Each number is 500 + 25 x the weight over its row's rms, rounded and kept within 0 to 999. Layers, rows and columns count from 0. Numbers have three digits each. The size before them is the row's rms in percent of the matrix's.

# up: layer 4 MLP up, 768x192, rms 0.213, rows 311-342, columns 0-95
# down: layer 4 MLP down (transposed), 768x192, rms 0.191, rows 311-342, columns 0-95
up311 108:508493509462502495538515485490499508524478464534537514504518467469487491500507524464528490484475502510476475563498518531497483497496520499502462511555494510540486481498495497545498456539481540524475489484542530507498461490486480539475464503483464489466535484504518503479490511483515521465
down311 106:500491498503575496481450479494492485500518471497501511475467488530522496464525497515491510438484487500542486464463509539465499470502467494467545475515536552513487539469514503493493519501495494458510514490547499501569489526492514502517495497553475502519477469499531493519515494488488508488
up312 110:505457512526506509484501515517570502555534486551488508555510527523507504501493444521518505517447532517485506495516515476485495543484483506498491501513548557519497481507527534538519518479498514476533516518508490519541500510483529518465529463521457531544510480511459529498522464457536511450
down312 113:492474550510485462538434504461499512537504511474519512504450467496502502542525511487472507480508520469510461494506512516534481518494507548525474496507502485480530487473508532511521487540528528513464514474503498506494478507500509510488493521488505521492530519544505475513503531501463541516
up313 095:476524481532476511501501506547517486480483512463469501524488513495502511502556472519494509516523510486505523484517524503509453487473508467490546505500496520517507526486500530500569491510483466496533514470512523437502495492510513526492490503559492515468522515459455528477517500535548515520
down313 098:511495485495500540482550478489485483469483495449499521564488501481529522488536480497489535506492505501484520458525537553454479520512483441482488515516498524519484543504522468466563495528438502546495520473509465495508532529477506522466493506492509503515522535508538533488481483493493469523
up314 106:444469486499453554415489480504510547491485491479528489495487498490459518482470512519515501503483500480473481502537482468505482471458489459537502530506477536538495522530479457505462489526485499516487487512530526491462499526493516479466520508444498498453470496507488485488527514469514445483
down314 110:469495528474478507505528529518485500480500491533539511462532506528463483507476494459518503518489507514524494497473516542507481486527515491522498510495500503496504475549456487514470522519492467454489514546479507529517515459441502472515481501521510472471505516536488488453451493511489536549
up315 094:527506535494466464471498497503496542461543521490498546504513532500541485491463508525532516515520477520482496512558535495482487491550475521491508510510465491488480500469533472528448492501500474489486473463488468488540508556514514511500521488467517531469503514497537502541495508487512522522
down315 096:521475518485515498502498514520505514525477514485491513468466477500495458545509469516494488491487484517487472489524532466514511487497520515510515539555463516490500506545519541533570463461521458467532501485495450472498479500496488492515507453467460511483521470477526512487476457489440541514
up316 084:524519508523469477485513490519495500444461545520469493494533485506491462520473519516539526538528495486503488483495483512479527510482524475498502466507552472529528473455498462507483508519526509490553508544531457479491552498502486504522514501526506507487474480475501450482486522553525523456
down316 098:481529462471486486517503482507506464502511531502556523493525509466491471499494497484488464564484445502478554513552451464493517493517529481496511446511514529499523492517523507502528505499553540481479495556532506486517541488468529500521444494559505456485518495533471552481520509511501508478
up317 093:485485492545515490526518501468519500471513439495481463530466553491528485507531541460542527480496521493495533489497463534489484552530498468514488514519533479527492471546534474490529489487495507490477439477472514511515508530472505470540497480491518498496488492489536507584466518536474496513
down317 097:507510490527507508500523500503461466474493516506445476506469511503468470469508453511491514493482547508493500511505479496515529451491497506530520494474530495519523532475504481489468502541483487474489501548510509507530491484521499476512507469527481519557544508523485487521528452507509542494
up318 102:500519487474450507518530477486455494514528488485450479522492533455489501555478494499528517476579479487540535500483499432451487450492454464496481550526501512504503513524481537490500498529504486540496489500512474489479447501512489531470502533520500514482478489500527450493511442473516497513
down318 102:505489466453490520510494475498520509526477516487504454549541521491490536539534490497503499494484464500512459465480550460483536510502504490510460519439490491476526462473511488522496506512509514526484494491508459553473463556501459497557472481509500515488538441520499470460482511497505493478
up319 093:500509525472558473522493500531482473514515498585482548498523536498499488483484532476514483537435529531494513465449519510500508483542482482513513531485496464509511496534483505509482432519503515531510438479457511478472483502532500536506471486483518468525514470460505464504492509489527509500
down319 100:519514486470520516528520540559502490513483493509463481505530514500523487504506481536525514525540486509476555493531459524489503499493508532485487437529496466483495468524512478461496473496459522491504490482447511483502491478504544515506493501456493468473491550532497539504448460482490505479
up320 120:518528492549518536507496553481535532500523470463509472498466458434511488507507530474516507506475500524496515510473485491504506484451511503459491552490488480487513502522448487487532495487513515481489496583492479509483512502476483514525494489511523499498470472484483467503540532537474505498
down320 100:507458498484510546536453517485522538514498458551520494477459489512514481519526514499478471481453510543476497504471518505493490498527510493462443469492471523514490518449506551507498498547514530492448464464493495502507510532514521488500454501472520486468523476533502527500522510481528495497
up321 109:554503517522478448501531475569507526499507572529526477532572524502539520509489472521501508511510501555510565516489515508501530486545492502547451495502518489456494484540487464520503524476518457457530505516535514482520541483516497498486465489489457516529485494467502496520540526526455499533
down321 108:489507522507503524517494541486509504505493473488482549510488539467483495556474500568507479512512471512498485542506529502514537482549511489474522536486501451520501482496509558487500499500516495485470516486464498455497528497504533507505473509510480522523496494500504493472543512475503510482
up322 093:522508465502468517504480505495526488494506493470505503469487498479539497501491474462505520514521490530519527512549502470528485485479533491463500480498503516498476532491538547481506478484516511518493505539514508434491479512454491505446490469495468482556540550499498473473455529493501501545
down322 093:455469540477512530476512538485492489448499481486453490487533488457520505480536485501462482505562508463496472498520505519513533498478481497499481517505468476533509561454500545480508544484476509498512526514500480481518488503502481499523487495514496516528512512507533456485501499519502496495
up323 090:501535518478523482487510516492541445516473499507515486466493497496497519529481525480511473525496526463518504507502500549473495552474524466525500518522461485489513523449541499501559498462478504477481519502484526496481470530472473543490526498468495515500435541528485457503460520498508495496
down323 093:506508474477519479525514503484508477515458516515541501467482515501533514502495497534559525504516487508503514453530491501467491507521528578494495544546490496475514494482529521539511492491509488479479506527527472479547488514535535495494457542506522483475475478521504539511531497500500516451
up324 085:511419487492523478517495500495478502513469495523496492482496492539457491486491455524470430494490486473523519524536484509478507519518550514560479510544477515473507518494493497547488507489524484512488463487533487475497490479499465493496499473538536470473468490497495544486506511479485532486
down324 092:487481535493491530482493503489542552510491514487517461479493480473568500501499502466487466481484516492484505546529519490506506483512484486431493524503496505503492501529516512467463491526495469486539502490476525479540499522473516516494447557489487540531528489478553524512500540534477488483
up325 074:539524522548500505512506492533580514529498500463495480511504481484478485486534507515480543489517495495486501478505513490511452469499502482497460508485519503490494499540481492483522492521497514494451511540474463413503518482463458449506502471516514445524533528513483500529511476525534516468
down325 088:533497448524499556478501528525503498498478487491485503486499493447527491533462469470486521475547482479513484490479474460520519460510533533459508484522530506500507503524464485494477482441460465496527520490504455434480506492496479545480501514486478552500495503511504509503507509513491499525
up326 105:504481522536483539490482517485469505472479487510500481452500539489510457548492513517481469461550488499458478484479491519508520507523492495500498499500455492514472537451518519507520514511522529481505492477489489469480508558529506517477477504447458543511486531516507494544478476519497510487
down326 100:475515508483505471505557520496494514476563526503497514526503506546487526502493512508487470524516524510538523495500505473551557488505428511523517507503448473508502488521461499519542501509462458530465511522497489521517527479475499551494521497514484504530508501501519529511449530493550488484
up327 095:471505491520526471505540493478508499500510492476532518516502466503505457571434484446493525522465509501512481468505532489511478495495484515493483479525442518466491497507478517511451470505483489534487439535528494473512486528500552507516500445496516518517507481465495511488492500542517501537
down327 102:528478501479511522532441512493490539486529463458483516482466521485507486532532548497522478473508502487497493512472526494510501473503500480496471503513498480517511478524482478488505563484464505524501503436472432505464501471493529495503519466471516496499498517484527502481516493458518512500
up328 099:548490513488463509548493496485498489474525430467478457530523510485446508497526496527521509505473512474471489507521467519511534483535501486449482475506476499528499529499469482530478485487520495496531535510546510490472520487467490473506493516506504501511500486505515512511510484498550528472
down328 098:481503489509558532455505463463503480493485498499506514513485499474500521422473494510498533497510500508474491488495461476451479503489465530443499490532522555494527486546505461503541509490514481514557463525533492502519460477498495482523464557500522530543510499541529481515519503526507498459
up329 088:507533482535515526475549573496520518479505505526501543502543500495506509506482545469500510512486496499516484517477537428517496539498480501507495483513554495515472519483481461458469498476475516513541463506503481513516475511473489524535492540533500534444472516493520474519494504502500491551
down329 095:440509480530483502479503484473494464510464487504496542501508464518494477476492505503517521496467496476518536492490504517488491575502514503476497454494530430495537516514492529459507534502434483519496495513531471500513537485539426499531504530510532489469475527519511486503466543509512539521
up330 078:561550528476494498512454525518504482527512463539459528461501493494457495498482479499442484515467504459496495515511526459521494525493497499490517536470482510502486491468505524492460527488470501508506493450511505506498508502474510454514531484527461498492509491475454527511485529500505517484
down330 086:528483518503501470487518507511480496521436490538485469488479453509514494496525487524493500509488532485454545477456523472537479465513506476462516494488502511484515521532481499501520478515458549474509483502479483475518518519482509539520465499509488537505474512562492478469512504524463494487
up331 105:534460475497458492482502539497481505503497487470554544485535529509485518507492533544456489501518515486506489537554502518484483537485522469478483498473513509460484500473494519490470513549530546520509485498502471485449476501467484517501485481484487495507532502480470449525513474489503501503
down331 097:514473499521509496472510524508487513487469524517465447488540523519513447507544461507484538490483497526508477497479500442522508498484468505492496471474527484536509509536450491526533507494439513515490488473502518503525451447525489527512483474483490492486444488518476536500501483514447486522
up332 088:502508467541535535483554469469529485477483510489490499530513525469524500508545489491514447499439496527486489523493534516507504511533515502474469474531503523507472526490461499522481490519483492465519507519521487504497507490496461476539523527523474492549519513498535487527483502434485477511
down332 091:502475500473543512476444492471501485471492485451540507517518467525509513526492525556556478483517509477508505495491498530526478485523509521480519458509527538463501519503494525493448504478531477508477516480507500532517520504456496570505503527500512461497486467560475472484486515478473478502
up333 107:539537507498510521528490517503513502514514535497497538457506462475528511457512516514494486463483457463501517472520525472504509503503491501456465513522564487514462502494516477495541469508501438495535515464494458497514525529479505470511457500469494501447490480488476509507465539515498482490
down333 103:474466512469514471478534480517465496518440504487451542497526504506482505494504481497497500482508530508505508509436533481497467508449511525500495477525482492491503497474493514542474507492485487490484520480473482490468472455491509503509531520500536517537470514468481501450511535475514480542
up334 097:514470497486536510492528489456480534493525470488491489543486501518474484518468469490485514449468561518492499534522482458505500543507514509476541463503474470544465547491497515473527468518482483488450520501470514465487486524486501511490477530491440545502508487492451475499493559496480494493
down334 108:542506490506494519512465501467480545530520513514487510469503469506486491511499481476548514462507528536501543499524491503477485502447475478490481465480520490493481500520549481469509512497480522491468474515503502506516487476473523529464515518467473513498535494542494472473468471550491516521
up335 096:520504512473467505500502539422525526500463489499493486467486517471511507544479488458486510499471496442501505484490528556496483487514493479557502465472531487516519494544512500487484479471526497491510459478499539492508507548461503565497514450548499502485503475493454467468448496498509499503
down335 094:507521489551499483521492489516497515565477507459488492486481481529527481478550547546509507507510506509494465475555467505486486525545464528487518496502458485492491470514524520484498487508505440503518515524498435494485512483521473476518505498505490475520473514514516489522513479510477500506
up336 082:472506524512527494496524471526532492538508487541492455471538496519508475487496528497508509509509500489517457519516509540472446547517486491523484438548500479501501508520508471476536545499502509485504494520469508466512483475505499529495520473516477499490498493538486462479491450455477451522
down336 085:489498512489466501523512502465507510479477461521511494503490523552488487456504491551474506478488511516522528526475446471480520485544512505501532514526520529466512502487481470480488497465473486519530550494534483502465517468504482477523507513485488503527476497550527559493521491532514537522
up337 091:481514518507539494530461521494414528481529473516455454510486504523528473502475511509507518528542517513490487517500482488507465511466465501464471521530475495505489480468523485501510501534501522509529472483504442478546459528485490490491498508473466521469498463501484478528485501474524485497
down337 094:512491497471515543499503526509527500491504480502511490489481502433475476503505482505482492486490552487446494547505527493464525483483510489510535461477473491490561488512522500473524496542466496454471486490496510512487509552511474512503504476490522513521507498478524476519502483540527515531
up338 105:479526502481539479480448507549502509493518467485517467464550491493511465503498487501536527514496506480498558466482544510534484520532480498524484545511476517492483481529510507486475505537487476453506534522515451481528488454472517465482514508471459537547442495534522535488479531512504494509
down338 107:534493509505486459509506489512553534498483520509525530479501498499466521470490520516504496460486512502510503511486504517485497481487487489506495528450509532478449474536487466515501514505496481488485536497516498543450484500513482515474498528505523571505510468527513502517485521518465506541
up339 103:539501515541499469506546493518498487509452519514490511526475504480468503546495521452486528509504500490562472521493486466510533526468478498496475487448490475575504496464498460486477479506513487545490521533514446521495521512487464504491535517465504471490471496504556474503522569501489520514
down339 102:520507526535557499508493526565505501500511488449481517502522528528532497492462487460535512484479499454507536532502498501493464493493517519506521483516488506504514503518476477489505548496509489485541486505524464527545523446498530465479465522468478485480471486514532482502487512507507491489
up340 122:481541554497511509512498507532444455500516451530503525493526469573486471484522487486542496503457513466490495531501482509469482509497518488515482491522508510463485471498517514494546523449530504470531488543435512538510521500489489522482511514519492500504546487500522492473474528479492474479
down340 102:524497499511471489485495450534547475527505509519532479562498495487477459527520483477468481518493496481526536496462524496530512528539556532494467534551487474513484490513511500467472449501467487468493510464505512457548486528485499521486508504459506517471487446506524519483500469550486501446
up341 099:526459492518518484476538505504483494520542512453455486489478526476534457526506502490491527495503497508519507499512480500487513556503474521491517469491520522507493484496496480463490497454505529505496504492459490462501513522515485505484464531528532477508461514489502485521480507481497486526
down341 099:473501534462484485472581582482507491479503530504503491475509485496511468521523527490499483495489518497541468481560490476478486473500461517479504496492496537481476513506522505485499483481497506490509457468426540504487521540505505511448507474534517511533485502495520487498513509478505497523
up342 119:500521521485499508498473496517508490518494481520530486527516469486497521519501498442482496494487466514518509558504562508492474518500503459514457512511474533482503514522478510507500529502531551479524507481523489524500530506494517514506527448522521513490530505488479500466503460488502437472
down342 095:488544483513500520557485534540475499511534484466478485442523474454454557496511489515514471551473479518488466488507531491514475445513521518514502476511438478495489513515542500490472479474461533540471527465544527504527496472462500522510465471498498452503515466522502505539516511504487508508